Weights of a small GPT-style language model, trained from scratch on English Wikipedia.
Size: width 192, MLP 768 tanh GELU, 7.43M parameters.
Architecture: LayerNorm before each block, learned positions, biases, tied embeddings.
Training: a variant of SOAP for these matrices, 5741 steps.
Each number is 200 + 20 x the weight over its row's rms, rounded and kept within 0 to 999. Layers, rows and columns count from 0. The size before them is the row's rms in percent of the matrix's.

# k: layer 8 attention key, 384x192, rms 0.146, rows 165-191, columns 96-191
# q: layer 8 attention query, 384x192, rms 0.145, rows 166-191, columns 96-191
# v: layer 8 attention value, 384x192, rms 0.146, rows 160-169, columns 96-191
# o: layer 8 attention output (transposed), 384x192, rms 0.124, rows 160-168, columns 96-191
k165,096,225,201,167,198,191,196,204,202,226,174,218,170,175,215,162,172,184,201,212,174,165,169,181,205,224,211,200,225,190,206,187,199,194,228,193,206,198,214,183,234,190,181,227,233,201,187,196,221,184,188,205,203,201,228,213,190,187,207,168,172,190,202,187,229,237,195,197,188,236,227,215,215,209,204,190,169,177,198,214,197,218,176,183,148,193,190,206,226,236,175,178,207,185,205,206,167
q166,100,221,184,168,203,190,181,165,234,189,148,166,162,206,208,209,205,220,184,181,216,176,199,185,181,191,229,190,185,195,158,212,190,207,201,172,192,174,225,200,197,194,175,194,231,196,208,193,191,199,187,194,211,205,199,217,206,198,195,213,231,169,204,221,211,204,196,191,203,202,198,246,166,172,213,199,177,230,194,226,214,189,216,179,192,206,236,219,212,186,185,200,209,188,245,175,200
k166,094,203,180,185,201,196,216,169,210,200,179,175,212,187,194,216,192,206,208,170,196,160,151,157,218,206,186,187,195,222,158,224,160,186,162,195,186,195,245,173,167,166,207,212,216,194,231,218,175,216,202,196,227,193,194,200,214,171,218,176,219,194,210,224,180,180,193,222,197,186,214,182,203,175,200,204,165,171,188,205,220,212,212,193,199,194,220,212,211,164,207,196,191,152,191,188,215
q167,101,204,205,179,190,186,198,190,202,208,208,220,163,248,207,186,195,218,207,171,191,194,178,183,184,194,206,191,188,189,207,211,200,192,243,205,176,176,191,203,201,177,189,189,200,208,201,227,145,225,198,214,210,206,181,217,230,212,194,191,194,225,205,208,183,224,194,164,204,211,176,173,193,184,214,193,229,194,192,206,209,199,242,172,212,206,201,208,218,210,181,206,220,198,186,165,193
k167,101,209,215,184,184,178,175,218,258,193,181,229,170,209,216,167,180,229,197,223,200,193,216,204,202,195,162,212,228,193,194,178,201,200,213,206,198,205,223,229,219,211,161,179,194,223,168,205,161,210,208,227,203,187,186,189,214,207,181,191,212,188,218,213,173,215,189,181,192,213,215,171,194,166,213,210,182,187,168,217,241,214,199,186,213,225,218,226,156,174,172,199,187,175,188,195,182
q168,095,157,198,158,220,213,222,228,201,201,168,215,188,205,191,184,195,205,232,195,167,183,230,212,195,193,188,194,195,220,201,192,214,184,216,182,211,186,228,136,218,188,210,185,219,212,161,201,212,245,206,177,191,152,186,160,194,216,184,223,176,215,212,201,161,173,207,211,182,182,216,219,216,191,221,208,188,196,208,191,258,194,239,231,212,177,191,190,181,205,231,216,192,181,201,197,143
k168,094,172,197,231,176,219,193,212,209,188,196,224,201,189,200,212,207,221,211,198,211,193,180,217,189,165,185,213,208,189,221,211,195,206,231,199,223,172,212,214,221,206,228,204,236,189,181,204,183,232,193,187,229,185,199,172,196,207,212,219,178,193,209,203,174,198,181,185,201,161,227,184,206,206,173,195,203,190,199,193,209,193,194,202,231,167,240,183,181,212,199,228,169,194,186,190,183
q169,105,216,156,144,236,199,193,205,240,216,208,195,196,204,199,178,218,166,210,212,187,210,177,155,181,198,211,211,219,233,168,218,182,210,199,219,236,204,203,213,199,209,219,206,191,211,163,219,176,223,215,167,223,221,137,231,216,173,180,219,235,221,194,231,182,187,194,181,217,201,229,207,227,197,176,194,206,157,201,199,182,186,173,201,208,225,244,199,200,217,196,206,208,221,179,217,199
k169,104,203,187,172,209,179,201,265,204,192,212,226,234,199,202,247,212,239,213,204,180,174,192,168,175,191,226,184,190,219,176,209,186,213,201,194,203,174,206,177,200,203,190,172,230,221,190,210,207,204,191,173,201,208,180,215,194,218,184,171,195,228,181,229,241,214,211,188,189,205,193,209,190,199,213,219,213,172,174,187,194,187,210,192,217,233,220,195,171,215,218,217,229,228,191,151,210
q170,093,208,215,215,211,210,232,216,191,207,180,184,189,198,198,194,231,166,216,186,229,197,211,178,204,213,214,220,200,174,218,207,227,194,188,147,240,197,248,238,194,213,201,242,181,211,215,205,220,196,169,219,228,183,221,210,172,159,223,203,186,221,179,217,196,185,203,199,203,211,202,230,186,191,234,181,200,217,182,211,201,212,215,202,156,223,192,176,168,206,168,203,168,189,206,186,182
k170,096,162,208,148,167,200,205,180,174,164,199,192,200,178,209,193,172,193,205,200,185,239,202,201,202,202,212,150,191,176,185,229,186,222,153,194,185,199,186,256,219,198,199,209,206,225,181,210,190,166,191,195,220,183,211,214,209,204,198,191,195,232,168,178,185,199,198,222,208,205,229,175,202,200,195,161,224,224,161,182,226,166,179,200,220,225,200,190,174,191,240,204,180,205,220,212,195
q171,110,203,155,191,220,199,192,204,194,195,171,184,210,192,199,186,202,161,220,194,197,194,220,209,165,172,212,239,168,219,166,202,194,182,208,201,203,167,199,209,193,190,201,169,180,172,214,211,232,190,197,156,216,201,172,201,209,172,242,207,196,209,220,215,177,200,242,196,180,201,213,187,224,195,239,228,205,212,226,212,231,196,200,232,240,166,192,192,198,200,208,175,200,214,223,199,231
k171,101,217,204,162,186,189,176,192,218,214,221,221,246,171,208,228,165,194,218,219,222,198,205,158,153,158,190,200,182,211,191,186,207,191,215,167,196,205,211,170,183,211,196,156,219,209,197,215,219,177,181,171,189,177,206,208,144,204,244,213,175,205,222,219,187,186,229,206,198,214,218,171,210,208,198,188,177,200,220,211,202,194,209,217,222,192,227,192,208,194,205,167,173,204,205,200,195
q172,106,186,229,180,198,181,214,245,216,211,173,207,191,177,185,218,222,204,218,197,211,205,240,201,225,209,209,170,211,218,168,213,202,214,159,152,242,189,197,212,235,196,176,175,209,194,193,215,185,223,212,201,213,208,208,175,188,164,191,228,206,200,197,196,181,216,212,210,144,215,206,219,190,206,193,209,185,205,187,195,232,189,203,175,207,202,168,208,216,201,227,192,212,221,187,213,229
k172,107,217,244,195,226,222,190,170,208,221,213,228,209,189,180,158,192,171,194,216,219,214,190,178,220,193,201,177,166,238,194,201,188,188,192,181,212,189,201,178,258,191,186,198,195,186,203,189,166,193,220,182,217,189,196,175,166,204,214,229,193,217,188,182,213,150,170,208,151,184,210,185,195,237,205,194,209,227,195,191,194,201,200,233,190,196,186,210,174,201,207,183,221,198,194,214,244
q173,104,183,210,210,206,191,184,196,245,207,241,157,230,177,210,221,208,201,213,233,216,207,148,202,207,218,198,197,182,212,225,173,211,215,200,239,171,188,221,234,214,197,190,207,185,187,245,222,172,237,214,181,162,221,181,186,214,205,201,204,180,197,184,184,200,203,230,212,185,176,202,175,242,221,228,198,221,198,179,225,183,228,193,213,203,191,184,170,191,175,173,222,236,208,219,184,198
k173,101,177,196,197,166,202,232,179,232,209,234,172,199,222,192,207,204,194,220,171,192,196,171,232,184,228,174,189,154,229,199,186,215,208,198,179,203,198,214,192,203,193,177,223,179,196,201,226,198,198,197,216,173,204,198,228,192,173,230,191,212,222,196,203,158,198,205,219,185,191,184,199,227,187,185,191,161,182,200,216,200,233,234,245,194,214,200,213,200,197,180,222,236,193,233,190,185
q174,102,195,203,198,225,188,212,190,248,205,205,190,234,188,210,213,221,222,200,180,199,231,173,179,201,204,170,192,203,197,201,197,223,188,205,194,211,220,200,186,189,197,177,204,219,205,215,193,176,191,217,205,223,193,218,209,213,191,221,213,218,176,191,186,209,184,233,205,212,194,231,159,136,178,213,195,183,190,176,206,228,178,225,190,239,217,211,232,164,218,225,202,179,207,207,154,221
k174,097,208,194,216,202,204,189,181,199,205,233,183,227,191,177,182,169,214,222,194,235,211,166,181,186,205,186,189,187,202,191,153,241,165,165,202,194,215,208,168,209,204,209,220,162,223,208,220,182,208,219,195,205,198,211,215,228,210,194,193,226,162,211,218,199,226,184,216,209,198,211,191,193,210,215,201,189,203,209,213,210,180,197,203,204,239,151,196,170,169,186,209,204,226,210,151,227
q175,100,223,247,197,134,231,195,199,200,206,214,213,201,182,181,181,220,204,217,170,221,187,222,240,193,218,192,207,231,185,197,191,193,229,240,200,220,157,197,212,207,196,201,208,214,206,187,184,168,204,188,195,232,177,218,181,206,203,199,204,191,206,194,198,246,204,182,210,204,227,159,220,144,189,209,223,233,227,210,196,198,210,227,187,216,178,178,173,195,175,214,218,203,191,171,250,221
k175,096,175,223,180,183,231,199,198,220,213,212,205,168,189,213,180,223,199,224,210,189,196,245,186,219,201,209,208,222,182,202,185,154,188,229,191,260,192,192,204,191,230,195,210,172,223,197,209,185,182,218,239,199,200,207,160,213,207,204,193,205,217,200,220,181,168,192,229,178,205,183,206,201,217,170,199,201,199,250,198,218,208,239,184,191,198,196,199,179,185,241,220,237,204,209,199,200
q176,104,227,201,203,195,196,180,216,234,194,197,202,210,206,206,182,220,205,195,191,164,220,158,171,192,173,159,193,201,197,205,183,234,196,238,216,193,234,206,224,190,240,198,202,164,221,186,223,211,205,191,185,184,207,211,195,210,197,178,165,172,219,194,219,184,211,202,167,202,209,199,213,199,193,214,213,184,224,153,237,178,193,174,276,186,222,215,172,191,198,184,200,236,233,193,169,196
k176,106,227,225,181,186,200,208,195,193,203,193,165,205,191,181,173,238,230,210,203,158,198,194,232,208,194,182,199,207,196,202,211,209,243,200,199,213,212,225,224,209,214,194,195,156,269,183,184,185,217,194,179,186,207,224,208,226,182,210,197,176,219,201,204,206,210,211,199,202,200,208,190,213,206,174,201,171,178,186,201,189,179,205,219,213,211,223,176,186,200,192,166,212,219,209,191,176
q177,111,187,194,220,232,185,190,244,182,178,174,229,193,225,211,190,195,219,210,172,194,223,187,228,197,233,202,176,197,210,208,167,192,202,196,188,186,144,209,216,197,202,204,240,215,181,214,192,198,180,154,225,188,225,166,186,208,191,205,227,191,193,198,200,209,196,189,175,178,210,179,197,160,232,230,216,174,198,176,194,180,146,269,212,208,222,212,220,169,177,186,177,225,169,209,215,205
k177,102,214,212,177,209,207,196,206,177,168,225,213,228,160,199,180,216,204,198,210,207,187,208,242,222,227,213,205,167,208,242,186,208,178,172,209,215,192,230,205,165,227,195,203,191,207,186,178,175,187,209,182,225,202,207,196,210,214,205,214,219,196,205,212,216,191,196,191,190,234,232,197,183,220,242,186,171,193,175,184,220,223,232,195,165,217,183,190,210,216,227,172,204,169,168,195,201
q178,107,186,230,195,229,246,171,229,186,207,227,208,215,171,214,209,171,239,184,165,182,226,219,209,165,197,200,197,168,196,202,191,192,231,192,162,222,201,211,206,192,182,219,186,169,202,190,209,183,188,185,220,244,211,173,214,190,207,231,190,202,208,184,219,195,234,199,191,219,206,163,213,179,225,189,163,188,184,210,211,211,255,168,230,212,186,233,186,192,240,179,198,180,213,220,206,173
k178,103,220,215,195,237,225,211,195,220,218,201,212,205,210,221,186,216,170,160,198,199,237,201,201,220,216,181,194,207,184,201,186,240,188,205,191,180,189,178,206,224,170,184,189,221,178,216,177,215,196,217,224,222,167,169,215,214,195,204,240,166,210,200,236,237,200,193,242,233,221,188,176,197,232,228,177,190,207,172,196,190,184,209,219,198,209,222,183,214,208,207,205,194,233,181,193,152
q179,102,196,214,224,202,221,177,206,202,193,201,163,177,226,191,190,197,195,204,167,207,214,191,158,196,203,219,173,190,198,174,217,188,206,196,199,166,208,180,198,217,219,234,176,204,195,195,235,217,180,201,189,193,198,246,237,171,215,198,196,196,150,212,191,219,197,191,202,189,210,201,194,174,216,222,192,190,205,199,205,180,188,199,170,195,175,204,184,173,218,194,203,199,220,221,219,205
k179,098,195,162,187,185,200,193,194,189,202,197,186,215,207,223,215,212,178,206,172,200,198,234,203,241,172,211,227,174,207,187,245,216,222,143,193,155,211,185,179,203,213,177,190,195,201,220,202,234,178,194,209,205,212,219,225,207,204,243,234,225,188,187,166,174,173,204,210,195,200,203,218,194,236,239,207,207,225,212,246,213,188,234,165,189,201,218,173,179,202,203,225,197,214,206,219,192
q180,107,189,224,169,240,206,201,219,186,208,192,194,219,232,204,187,201,189,157,210,164,188,201,215,212,172,183,184,184,187,198,229,183,183,233,196,198,203,225,231,196,213,173,196,234,178,202,207,192,212,202,209,214,232,199,176,215,222,172,203,207,170,235,177,200,206,187,170,182,196,192,193,214,232,176,213,197,174,180,203,200,192,200,197,187,203,202,177,197,222,166,213,213,227,236,214,223
k180,107,197,233,181,214,222,171,211,195,222,221,193,172,259,210,175,234,183,192,213,195,189,223,163,225,193,154,205,202,221,207,237,207,144,229,186,221,180,209,200,179,185,167,218,226,214,188,199,197,218,219,200,209,218,218,210,200,223,188,188,196,211,235,203,229,185,159,194,195,196,210,210,188,218,188,234,194,205,168,225,215,199,215,222,186,169,187,187,207,202,215,221,194,205,212,196,188
q181,103,217,245,200,206,203,190,182,181,213,178,193,211,187,233,183,181,194,215,213,201,205,224,172,192,225,217,203,207,179,169,185,225,178,171,180,183,196,193,177,188,184,205,215,206,218,164,183,165,210,193,148,200,216,197,202,187,196,226,206,188,199,190,236,215,218,203,225,171,176,214,201,179,220,184,212,222,194,198,173,194,219,218,179,201,169,192,252,182,195,182,179,202,218,211,190,208
k181,102,171,210,191,171,221,199,180,163,233,205,234,217,206,224,213,176,221,212,192,198,235,185,189,222,193,225,192,205,177,192,193,199,209,169,212,247,177,193,179,175,184,165,199,207,213,183,187,171,179,171,220,186,208,197,215,182,208,185,209,201,174,221,218,212,221,191,220,186,205,208,160,214,194,170,226,235,189,216,164,245,190,221,219,185,202,215,202,214,185,239,194,180,184,204,216,191
q182,105,200,181,197,203,203,210,198,191,197,175,183,212,222,214,231,220,206,215,218,216,216,215,186,210,179,160,219,212,189,205,176,197,217,192,207,188,211,213,212,184,185,225,222,191,212,211,173,201,217,236,192,191,216,204,191,180,185,208,218,198,179,241,176,213,251,183,213,220,218,192,206,233,203,202,210,173,232,218,195,177,192,176,182,164,176,220,207,211,187,200,204,193,187,193,202,141
k182,104,227,215,203,225,208,231,177,194,194,208,208,208,217,226,212,222,197,222,186,251,202,205,180,192,206,188,187,213,188,196,175,158,198,200,218,200,203,192,162,158,163,183,207,193,207,183,189,198,198,227,163,191,204,156,216,199,195,214,197,208,205,195,193,210,223,216,200,180,205,216,218,255,226,225,185,195,256,163,164,210,206,203,203,189,193,178,216,209,211,198,186,237,177,223,230,201
q183,096,220,187,206,157,191,180,226,189,233,206,170,202,216,215,191,203,185,169,171,195,184,169,189,196,188,170,205,219,189,192,209,188,174,201,203,197,203,227,192,220,177,201,238,210,190,183,201,199,173,241,250,197,231,230,197,186,175,156,189,232,217,227,231,186,194,219,191,193,232,194,182,239,182,211,215,229,234,224,191,197,190,225,185,170,207,224,196,205,193,194,171,183,208,202,185,189
k183,096,178,195,206,185,203,184,247,190,201,215,196,233,216,244,205,218,192,176,190,188,199,173,177,225,178,191,203,191,191,186,198,195,176,193,218,219,201,226,193,225,199,182,211,178,214,189,240,211,176,251,247,194,201,207,219,211,168,177,196,213,195,200,177,213,197,204,207,212,193,176,190,199,197,214,193,236,219,210,185,170,232,203,166,191,197,185,187,206,186,186,178,178,221,177,183,203
q184,105,229,221,222,189,220,200,179,212,209,206,220,197,222,174,182,224,204,195,175,219,218,190,243,204,196,173,227,195,195,208,247,185,209,160,162,216,212,166,178,226,204,244,252,208,203,184,199,187,250,226,191,201,218,206,191,179,212,212,173,207,196,189,186,178,202,208,195,201,220,192,220,217,209,163,186,223,161,169,205,168,184,183,219,211,166,190,200,202,194,182,160,205,176,191,165,191
k184,104,212,224,229,163,197,218,219,185,219,201,213,196,192,212,159,187,197,179,171,236,229,207,199,215,155,186,240,232,192,218,240,174,235,200,159,218,203,159,185,194,180,180,212,216,216,213,204,173,202,200,209,209,235,188,185,205,225,200,205,173,183,190,181,196,196,229,221,193,199,210,200,206,218,174,173,233,181,178,199,168,218,210,226,184,208,175,218,212,210,182,198,222,182,186,148,170
q185,098,193,235,198,211,189,193,220,209,172,201,190,210,198,196,184,188,198,198,201,200,214,166,215,191,208,203,232,217,190,215,180,174,223,200,235,165,203,171,183,232,195,220,202,220,185,200,218,199,173,222,160,198,220,226,199,188,180,209,197,179,204,266,192,183,214,200,208,192,194,199,225,167,243,209,215,219,194,226,199,186,214,221,181,212,182,242,227,200,183,247,194,212,193,205,177,169
k185,096,173,207,210,194,196,181,199,187,177,205,201,209,201,184,203,204,223,180,183,188,211,202,218,169,221,232,240,231,150,234,206,184,183,213,267,202,196,203,194,221,221,191,208,193,217,210,218,208,181,182,216,224,213,220,231,172,175,192,219,167,209,196,187,204,187,210,229,207,198,196,239,217,209,171,231,220,193,238,229,173,218,236,190,215,188,221,184,177,211,213,190,195,179,195,227,164
q186,095,144,197,216,206,167,235,217,206,218,199,198,189,177,221,188,214,179,211,161,214,201,216,204,201,215,181,202,186,159,228,203,216,196,197,196,208,235,206,202,199,219,195,226,180,230,193,201,174,204,202,198,184,173,217,208,178,197,225,200,191,157,226,189,217,218,256,174,198,220,204,187,204,198,175,205,228,192,216,217,197,164,214,224,168,185,194,207,191,192,206,224,195,161,206,197,198
k186,098,191,200,176,217,184,183,193,200,207,200,189,183,163,211,158,170,168,228,194,169,209,202,192,206,192,228,208,195,191,202,221,208,196,216,211,217,254,212,169,189,194,199,203,164,197,190,220,197,198,216,213,168,206,167,188,187,168,202,181,199,188,201,191,241,196,246,180,210,213,207,207,200,183,234,223,216,219,191,233,208,162,223,194,188,194,183,216,199,203,213,226,187,169,244,200,185
q187,106,195,201,195,180,174,237,237,205,219,193,203,158,215,172,192,184,215,182,213,199,163,209,210,242,191,195,190,230,202,178,200,185,181,200,208,223,219,182,191,176,186,187,199,202,185,209,188,174,209,202,206,198,201,193,225,176,195,215,141,198,184,215,217,203,206,206,217,202,234,221,226,220,200,252,235,207,204,190,183,211,172,174,190,192,177,193,247,211,200,204,237,239,237,233,216,204
k187,101,183,215,197,201,192,214,217,206,227,169,202,182,188,172,203,157,243,182,210,221,168,210,200,221,227,222,167,216,168,216,199,190,169,191,199,212,225,190,173,212,166,188,201,202,180,205,197,182,184,194,172,202,187,186,221,181,208,223,211,202,183,145,191,204,160,218,208,198,185,201,214,206,219,219,218,225,203,196,181,202,181,187,179,187,186,237,240,187,184,179,213,198,198,234,201,213
q188,099,195,179,208,181,203,215,197,196,257,185,197,208,195,213,198,189,204,185,188,247,226,196,232,184,205,206,202,191,218,189,206,205,173,196,233,227,201,186,251,186,204,171,220,233,195,170,216,167,222,177,216,220,172,198,196,239,230,201,204,181,205,201,198,214,243,197,191,218,209,150,203,195,216,201,193,184,189,198,153,204,195,176,230,200,235,203,203,204,199,175,141,221,199,219,207,227
k188,099,216,231,191,210,206,181,185,166,205,208,216,198,170,214,222,213,194,181,213,219,244,185,218,212,173,188,211,178,223,147,227,203,190,236,187,186,198,220,211,194,192,193,216,241,225,179,191,206,203,182,209,218,202,189,192,219,218,226,193,208,236,160,231,194,198,204,212,175,183,191,182,196,218,233,191,206,192,196,183,221,213,185,228,153,223,210,223,171,185,201,176,199,196,253,202,210
q189,105,191,218,189,164,240,168,179,201,207,212,199,182,169,190,203,190,218,196,191,183,173,215,244,220,208,174,193,209,198,220,216,191,213,161,201,244,162,208,211,155,187,208,180,217,222,189,205,192,220,218,183,220,189,197,201,215,185,213,198,191,227,266,212,221,199,203,193,214,221,195,159,206,201,221,238,140,205,195,219,203,184,179,237,199,186,196,168,209,215,194,189,183,205,173,185,196
k189,096,202,184,240,185,220,177,196,233,197,186,212,193,168,203,216,212,174,207,197,205,229,208,228,218,209,235,185,182,209,202,206,194,197,210,195,240,205,184,169,152,195,239,209,166,200,229,236,184,197,213,216,203,171,212,187,215,225,182,194,223,216,216,191,254,199,198,184,187,205,199,194,214,209,195,203,175,182,207,217,190,198,185,191,186,213,168,175,213,238,194,181,170,225,209,176,204
q190,104,179,196,177,211,202,199,202,171,181,230,201,231,208,198,203,210,235,206,197,193,207,224,214,205,207,149,191,192,181,207,194,214,210,218,219,224,165,197,211,231,212,232,227,197,212,209,223,192,205,189,206,205,176,233,213,210,214,221,165,169,225,161,186,184,224,182,207,213,176,203,226,207,174,169,232,214,174,174,176,203,181,215,190,201,171,202,168,193,206,205,155,205,213,193,215,216
k190,101,223,185,210,188,191,204,161,230,197,212,211,221,202,181,172,198,195,188,192,187,202,194,206,215,205,206,154,171,190,215,193,240,189,166,216,223,185,183,202,198,223,195,214,230,210,220,190,203,200,169,225,204,200,154,209,219,193,235,166,184,202,197,177,185,199,170,192,182,212,256,233,228,206,187,213,227,181,208,175,193,169,199,179,204,219,215,178,174,179,194,188,219,256,186,218,194
q191,102,248,195,197,230,173,228,222,182,173,228,197,158,213,245,167,178,192,209,190,202,183,177,216,209,182,184,251,196,203,208,205,202,201,179,192,227,223,182,229,208,166,156,223,202,211,216,212,204,207,158,174,206,195,216,191,191,225,184,204,208,216,171,194,207,175,214,237,216,136,167,189,178,186,188,210,230,229,229,236,189,171,212,188,204,205,211,171,199,206,173,229,176,225,183,204,210
k191,104,221,213,210,214,189,197,184,202,182,198,216,209,194,219,217,188,202,191,187,166,178,172,192,174,192,199,218,195,216,221,232,207,223,169,207,210,160,192,226,201,155,188,204,198,173,208,179,191,192,181,208,183,209,215,201,207,214,206,201,197,248,185,193,203,198,231,232,242,184,196,210,174,206,195,204,204,213,180,233,224,170,187,169,242,198,201,187,207,196,200,234,219,205,203,162,217
v160,097,170,191,186,191,204,207,219,179,194,157,232,184,201,213,209,232,208,214,180,203,185,194,226,159,184,196,213,177,210,175,198,232,189,215,197,186,196,200,207,207,161,221,207,196,178,186,209,205,200,220,216,205,231,215,202,182,177,207,223,178,208,208,209,203,234,172,193,203,198,185,226,227,179,244,156,204,195,174,197,184,217,195,209,199,242,216,211,194,220,183,212,208,188,217,195,209
o160,095,200,204,189,190,187,193,208,216,204,211,185,187,237,195,206,221,204,192,217,196,217,177,202,217,251,197,188,188,190,199,202,222,191,189,229,178,203,196,194,197,199,178,197,207,201,205,221,188,191,159,221,218,206,205,210,233,177,225,206,229,198,199,180,159,195,254,246,204,191,192,180,214,212,208,222,192,226,223,201,197,205,232,200,233,148,188,181,209,176,205,227,168,176,164,218,177
v161,097,229,203,223,192,214,177,211,188,210,213,180,204,200,196,206,212,161,192,164,202,172,181,246,203,221,211,208,221,174,198,164,241,197,183,202,210,208,206,203,185,232,219,193,187,228,233,164,219,198,216,176,175,214,174,183,188,207,199,165,196,189,200,186,186,227,192,199,189,223,206,247,173,180,232,191,203,199,197,210,196,229,210,181,189,168,188,213,232,183,189,196,209,196,170,250,205
o161,099,184,223,162,195,179,233,178,214,182,164,205,244,184,188,173,183,210,201,230,210,216,231,195,184,176,183,207,208,231,200,179,181,198,222,204,183,186,197,190,198,192,168,205,214,198,172,212,176,215,181,216,219,194,202,202,205,213,197,218,224,194,188,204,200,184,221,176,222,186,195,217,248,216,164,211,184,232,197,204,191,199,190,180,191,218,209,215,189,180,196,205,221,206,240,191,169
v162,096,197,204,230,192,194,192,186,162,197,214,178,207,203,178,198,187,173,219,183,211,213,216,223,226,195,196,224,203,180,209,205,215,236,196,195,199,190,190,196,227,185,244,187,175,217,228,218,170,219,185,199,187,194,203,181,200,183,172,214,202,208,198,223,166,234,175,175,207,203,225,200,209,211,231,168,191,193,194,152,172,174,239,223,214,236,204,207,214,215,238,201,175,258,197,227,217
o162,096,199,206,184,227,194,223,206,231,215,190,160,203,206,158,193,214,242,212,204,195,186,198,174,210,214,222,210,174,171,213,185,207,154,173,210,167,216,216,204,176,224,171,187,229,218,231,183,201,216,196,206,194,227,174,195,182,229,212,155,196,191,205,191,202,213,203,239,240,221,207,219,191,196,190,208,185,226,223,222,212,196,188,173,219,181,233,167,179,187,185,212,215,180,160,207,187
v163,107,191,211,216,227,166,176,233,171,200,213,223,210,222,191,234,228,180,218,216,179,159,195,232,178,176,258,203,173,205,234,207,190,195,213,199,213,209,226,198,218,193,213,172,210,194,171,197,186,199,220,201,271,178,215,203,182,171,194,189,217,204,211,206,201,180,205,204,209,202,223,199,170,201,204,187,197,181,221,174,189,170,189,193,197,218,202,165,214,201,196,168,185,236,201,189,234
o163,109,246,227,200,157,215,208,203,173,202,200,201,212,210,185,156,214,241,223,199,192,221,207,210,200,192,166,178,198,202,182,193,233,206,206,206,199,211,183,197,185,176,186,198,191,225,256,210,192,210,196,201,166,194,192,200,230,244,215,216,190,217,211,202,202,240,172,227,206,210,213,205,205,195,196,189,218,199,180,260,209,210,239,192,202,198,195,169,198,225,161,198,219,210,204,205,184
v164,103,189,193,209,173,227,230,226,210,183,208,244,217,196,240,183,220,209,188,205,174,226,212,183,214,180,191,201,186,187,208,252,198,192,210,141,220,190,168,178,219,209,225,203,173,185,239,191,209,185,210,213,190,209,202,203,200,203,211,195,214,199,179,183,255,161,153,185,189,163,200,198,197,165,193,198,198,194,190,195,174,213,212,185,196,168,223,211,201,204,225,216,208,182,200,240,214
o164,099,178,225,208,209,189,197,207,187,196,166,192,172,172,165,208,213,180,243,194,187,227,239,190,226,217,222,221,173,184,180,193,198,201,199,232,189,206,203,202,192,192,171,178,210,232,162,224,186,203,180,181,188,188,173,191,181,184,201,158,138,209,206,180,173,230,220,207,209,209,185,223,158,204,220,202,222,209,210,221,208,216,176,219,194,237,196,193,191,178,187,178,186,201,206,177,212
v165,100,201,229,246,175,238,173,184,201,235,212,195,168,210,216,189,190,198,222,214,209,181,167,207,203,220,199,180,210,219,220,209,164,201,223,214,235,203,166,216,228,208,181,198,165,192,211,216,198,193,188,206,195,238,195,186,169,202,201,208,225,217,207,203,213,185,192,220,195,221,187,180,196,210,230,187,221,209,194,236,191,208,193,194,182,198,204,223,205,207,179,188,190,199,192,235,200
o165,101,204,154,176,199,171,206,189,232,193,220,174,234,199,207,204,157,207,235,145,206,171,193,178,194,183,199,219,206,176,217,176,222,174,208,189,221,208,204,200,173,195,199,215,203,196,211,187,234,227,226,185,204,206,209,198,263,220,195,186,165,186,194,220,183,180,202,202,201,237,184,216,218,192,193,201,175,202,224,204,242,191,205,221,205,205,181,213,218,202,233,183,203,228,191,175,214
v166,096,205,175,252,199,202,169,154,212,199,214,191,219,218,189,217,206,213,169,214,191,195,232,197,183,199,174,162,228,211,219,192,259,197,211,233,229,207,199,208,203,194,161,188,177,211,208,242,208,187,212,209,220,210,195,208,220,200,204,244,220,173,204,191,214,203,205,214,183,218,181,239,217,218,185,208,167,170,188,213,194,164,183,233,208,211,219,204,244,185,208,186,206,189,202,206,207
o166,096,220,199,167,171,218,247,203,191,199,197,212,200,195,215,204,178,210,223,165,213,210,162,165,192,177,212,206,181,223,174,190,149,194,171,190,170,173,183,199,178,204,247,200,193,167,212,205,224,222,188,200,216,219,206,214,200,190,179,194,219,223,201,200,189,194,194,175,209,168,240,181,229,199,192,219,216,181,190,177,206,239,187,183,211,186,165,190,200,161,210,205,216,175,222,184,205
v167,104,189,199,197,152,193,210,200,218,225,181,217,184,173,205,215,230,213,215,203,171,201,202,182,187,225,233,197,204,192,206,211,196,217,214,188,197,203,200,182,179,219,197,180,203,207,176,196,202,195,155,234,175,194,196,229,197,210,202,185,216,196,213,195,227,216,203,170,221,166,189,188,221,205,180,153,232,176,202,205,207,181,213,196,188,234,231,213,187,192,245,215,191,222,186,186,186
o167,099,209,195,209,205,236,221,201,196,184,201,178,196,217,187,200,197,198,195,217,210,195,189,216,235,180,195,200,189,214,193,182,187,171,166,221,223,196,215,218,207,166,198,212,172,218,197,169,243,199,185,235,216,238,204,209,189,195,203,173,209,179,197,190,174,216,174,210,176,220,198,197,213,210,201,219,190,224,189,206,180,207,190,208,229,188,202,196,230,203,139,231,208,213,233,261,234
v168,099,171,212,210,170,195,189,215,220,223,182,262,189,195,208,183,197,216,172,239,207,163,193,209,237,212,193,195,180,215,180,197,205,157,188,196,223,175,218,218,212,216,197,217,186,171,218,193,228,212,196,214,190,182,195,161,202,160,181,188,168,229,195,216,202,209,216,195,193,198,241,186,207,186,186,196,218,187,196,189,198,210,180,204,207,175,212,188,242,210,177,164,195,189,212,228,247
o168,099,231,210,219,223,214,185,196,194,169,219,162,257,196,195,239,223,179,203,199,191,213,208,189,185,178,194,226,201,204,219,155,184,238,221,197,178,226,182,165,218,175,204,190,160,223,249,237,166,190,192,198,214,239,232,232,219,181,201,204,208,212,197,155,217,187,222,199,178,206,180,211,172,185,218,182,184,219,229,208,205,222,221,210,205,194,197,206,173,200,193,220,205,204,201,179,170
v169,094,206,189,192,206,218,189,229,199,178,218,225,193,195,210,235,189,217,173,203,192,175,216,185,177,198,197,209,202,175,242,202,206,205,177,195,212,218,168,205,164,200,212,199,203,197,168,246,195,207,193,178,191,189,176,176,189,211,181,197,203,148,154,194,176,189,189,198,169,226,195,215,194,192,184,175,209,183,165,222,177,217,183,213,204,241,216,191,215,226,180,194,243,174,167,185,221